Part of a small language model's weights.
Architecture: LayerNorm before each block, learned positions, untied embeddings.
Training: a variant of Adam for these matrices, 369M tokens, 11271 steps.
Each number is 128 + 32 x the weight over its row's rms, rounded and kept within 0 to 255. Layers, rows and columns count from 0. The size above them is the row's rms in percent of the matrix's.

# layer 13 MLP down, 192x768, rms 0.0932, rows 160-191, columns 512-575
size [100 100  99 100 101  95 102  98  95  91  95  95  98  96  97  97  98 103  97 103  99  96  97  93 100  99  88 117  99  92  97  96]
[[139 165 168 154  95 150 136 130 105 136 150  80  86 161  85 104 165 156 118  85 139 123  90 145 110  96 161 146  75 134 120 134 110 160 120  97 123 104 115 126  84 113  66 150 179  75 158 131 174 150 190 160  79 147 164  86 151 128 124 113 156 112 212 164]
 [137  95 191 182 127 131 136  92 114 159 143 143 136 150 114 145 144 152 111 143  97 176 101 136  85 176 136 185  91 124 140 121 174 101 154 185 129  99 105 152 176 113 125 157 193 142 186  66 152 114 141 124 137  93 158 125 179 124  97 204  83 142  48  59]
 [141 151 159 150 168 181  82 131 186 126 117 148 134 158 101  83 199 204 115 104 126 155  64 118 101 127 178 112 150 148 142  74  85  88 156 127  96  83 134 199  48  97 125 135 151 137  97 113 186 144 174 138  88 137 106 146 140  95 102 133 172  97 141 149]
 [ 88 203 123 161 160 142 161 133 133 110 158 150 161 183  98 242  78 121 201 116 115 148  83 124 121 163  99 113 117 155 151 147 105  79  92  50 118 154 140 116  64 165 140 130  78 144  99 167 129 121 119 125 120  89 113 121  78 130 154 142 178 132  93 170]
 [124 181 101 120 115 148 104 149 148 157 129 172 101 168 113 175  98 176 153 127 166 120  64 182 134 163 145  90 142 142 162 105  95 150 138 137 178  86 142  92 137 162 197 128 115 161 141 122 202 154 136  85 136  56 152 140 131 159 112 165 171 135 138 145]
 [147  94 108 128  93 129 131 140 154 155 141 104 106 164 155 166 139 157 151 131 178 116 109 144 134  63 105 163 151 151 145 201 171 109 149  57 116 111 131  85 103 113 129 167  93 131  97 153  64 109 170 117 138 103 164 110 117 145 158 117  96 114 149 127]
 [140 150 128  92 153  94 107 115 126 144 103 149 101 149 136  73 163  95 136 138 151  76 133 134 110 141 160 139 170 148 160 125 107 113 137 111  99 115 151 112 132 162 133 102  44  96 162 153 120 139 139  90 122 137  76 122 118 123  90 100 122  69 139 154]
 [111  93 191 156 101 125 152 138  72 130 119 102 138 145 120 155 106 110 136 123 122 177  99 136  72  99 125 133 150 112 167 101 133  75 152  97 107 143 101 163 144  82 151 163  84 155 122  80 156 174 186 125 146 152 112 190 129 124  94 145  87 103 101  97]
 [156  91 160  90 164  71 103 144 118 120 109 115 133  90 104 158 210 152 133 134 148 117 123 118 150 146 172 149 148 133  96 138 159 115 113 109 125 155 188 116  93  45 120 165 180  77  67  96 169 117 179  96 114 127 110  81 156 108 161 158 149 139 130 145]
 [ 85  86  83  26 133 131 152 149 138 165 106 136 123 162 138 224 106 153 109 141 141 109 124 134 147 112 141 152 155 129  74 106 134 114 128  89 148 102 107 158 116 132  92 148 148  68 112 133 130  81  50 116 169 128 103 114 132 152 163 180 145  77 174 151]
 [125 110 155 121  79 163  90 138 156 143 125  96 117 118  91  79 105 115  85 133 106 123 105 154 126 136  93 106  75 101 188  75 118 133 126 153 153 117  98 162 172 143 113 161 235 205 122 136  90 104 132  92 138 115 101 113 134 176 114 159 107 141  94  79]
 [161 212 115 126 149 151 172 171  64 153 106 120 124 116 106   7 109 111 131 149  97  97 151 131 111 162 129  81 146 105  83  99 136  74 133  96 170 119 136 106 121 125 132 129 119 132 156 134 146 142 191 143 159 110 134 144 106 109 147  97 141 143 153 172]
 [123 145 102  95 152 138  78 151  81  82 151 111 138 135  94 112 186 139 105 137 106 161 171 123 142  83 157 107 141 166 147  90 155 148 162 195  99 185 124  73 101 144 169 147  92 119 159 136 114 104 203 115  92  85 136 125 194 150 102  89 176 129  85 112]
 [130  71 138 121 138 100  52 126 111 116 151 140 142  90 140 136 128 118 112 152 127  70  36 158 133 130  98 116 157 159  85 131 113 184 142 146 177 150 101 121 130  97 109 117 143 128 161 139 136 139 177 136 135 141 157 191 111 170 134 204 111  97 170 123]
 [ 93 109 146 126  97 145  77 106 151 150  96 115  89 135 175 183 144  95 109 167 143 147 180 155 141  95 127 152 123 114  99 151 107 154 178  97 153 105 156  84 120 132 141  82 159  98 175 110 126 125 150 105 146 111 130 140 159 107 127 103 171 183 114 148]
 [160 126 102 132 164 108 159 158 120 102 146  46 100 173 105 188  96 118  73 105  65 157 157 114 162 123 135 120 192 147 166 140 127 105 143 141 125 118  83  81  63 118 121 149  87 120 162 147 103 152 172 101 129 158  99 119 176  79  77 133 157 141  45 139]
 [150 137 113  77 125 167 127 144 135  72 122 189 138 127 169  99 139 151 206 159 125 152  97 127 154 175 102 151 137 130  93 135 194 119 133 131 131 176  82  88 143 118 130 127 118 113 123 125 120 120 132 149 134 180 137 110  97 115  79 148 118  96 168 129]
 [111  78 119 111 128 121 113 101 141 155  67  90 141 105 138  81 132  39 144  92 158 137  62 144 117 155 164 128 146 175  93 118 129 106 118 147 198 115 126  83  97  95 167 113 109 108  25 175 173 142 150 151 155 115  95  88 131  97 128 145 107 116 180 167]
 [128 147 173  93 141 112 130 129 126 107 184 204 146 133 142 184 117 100 157  91 116 156 145 105 186 132 169 133 161 108 125 129 116 160 101 138 155 151 166 116 132 110 137 170 134  91  76 177 118 157 145  56 166 147 124 106 147 131 142 149 148 196  88 134]
 [155 107 104 153 122 113 150 133  90  69  54 102 172  90  90 129 120 205 147 133 213 106  80 114 119 136 100 166 173 134 182 166  76 107 106 128 172 121 148 154 117  97 126 134  72 140 110 114 160 167 163 164 165 129 169  81 138 172 108 118 139 107 166  94]
 [102  54 132 157 117  93 122 139 147 109 103 194 117 143 155  81 113 111 163 139 181 123 158  64 118 155 115 136 162 101 115 138 151  76 127 153 114 138 119 115 159 156  66 184 100  90  71 133  58 109 174 108 131 156 130  80 151 128 100 104  48 138 149 108]
 [130 144 147 109 104 135 171 107 160  95 134 169 205 164 137 162 124 140 135  81 102 130  53 127 138 142 117 137  91 121  83 108 187 161 135 148 101 167  76  87 194 193  89 112 156 117 101 107 146 111  67 103 117 139 138 154  98 131 156 134  88 133 121 152]
 [130 141 104 191 196 144 103 137  88 140 163 172 125 115  84 103 102 116 155 144 125 100 135  67 129 141  59 154 122 125 176 118 115 180 134 195  80  96 155 143 104 135 162  94 165 154 134  50 132 109 152 141 145 189 120 197 164  35 174 129 154 145  35 126]
 [115  74 140 119 114 161 141 161 150  86 127 187  87 111  74 157 160 121 155 118 156 163 157 135  85 151 149 140 134 122  90 121 141 124 166  94 162 171 201 110 155  96 153 129 175  61 178 110 127 127 151 160 176 133 142  97  90 167 150  87  88 116 125 118]
 [111 179  74  78 148 172  89  91 102 135 135 119 125 110  89 163 163 199 119 103  85 156 175 151 204 121  86 164 135 147 124 109 130 210 152 101 124 145 190 171 100 110 106 106 157 103 186 171 145 114 139 144 109 152 104 146  70 126 151 146 102 132  83 147]
 [125 163 152 123 115 177 142 115 139 105 116 127 145 171 156 145 111 121  83 130 119 117 145  93 119 148  91 109 150 137 128 127 108 107 109 161 119 159 186 106 117 110 115 156  64 150  86 153 141 105 163 136 153 120 169 120 109 117  93 108 134 131 175 129]
 [112 152 123 138 107 125  78 139 106  84 141 115  92 129 121 162 132 129 122  35  75 109 128 218 139 125 101 136 117  97 153 175  91 154  72 134 107 144  84 114 154  89  87  74 131  93 139 114 109 106 181 135 104 111 134 161 170 131  96 132 152 187 155 100]
 [180  75 138 145 156 111  95  99 103 148 123  92 172  88 108 202 120 149 123 156  99 109 181  98 142 144 154 123  84 106 144 140  89 142 124  79  72 120 107  82 123  95 141  97 187 127 148 138  87  77 131  76 152 111 140  99 161 156 149 167  97 141 126 141]
 [100 187 100 101 144 149 105 156  98 106 153 104 154 172 103 126 147 105 129 109  88 138  29 185 122  62 132 152 104 129 161 100 107 165 123 142 132  96 100  79 107 112 205  76 116 151 143 124  88 137 126 165 126 207 129 155 113  81 157 135 165  85  67 142]
 [ 92  48 145 115  91 160 113  35 149 102 107 138  80  91 125 107 124 180 196 140 112 135 135 124 160 171 132 138 188 139 124 100 135  92 120  77 139 179  94 121 141 167 165 147  89 157 123 125 182 127 147 128 100 122 134 121 182 112 183 131 111 124 163 156]
 [ 85 115 133 167 102 153 109 141 171  94 106 130 127 104 167 138 129 141 123 157 118 140 171 145 120 161 125 125 123 102 167 143 139 163 157 173 174 135 156 163 173 106 187 160  72 131 156 142 113  90 130 136 137 134 138 126 192 160 154 126  95 122 146 180]
 [135 193 130  84 109  89 126  50 140 110  90 137 130 125 172 170 155 147 108 100 125 107  65 171 132 134 163 165 105 179  66 136 131 126 197 187 157 170  93 117  96  93  95 126 189 150  99 151  75 108 134 150  85 137 126 131 130 102 186 115 121  73 158 130]]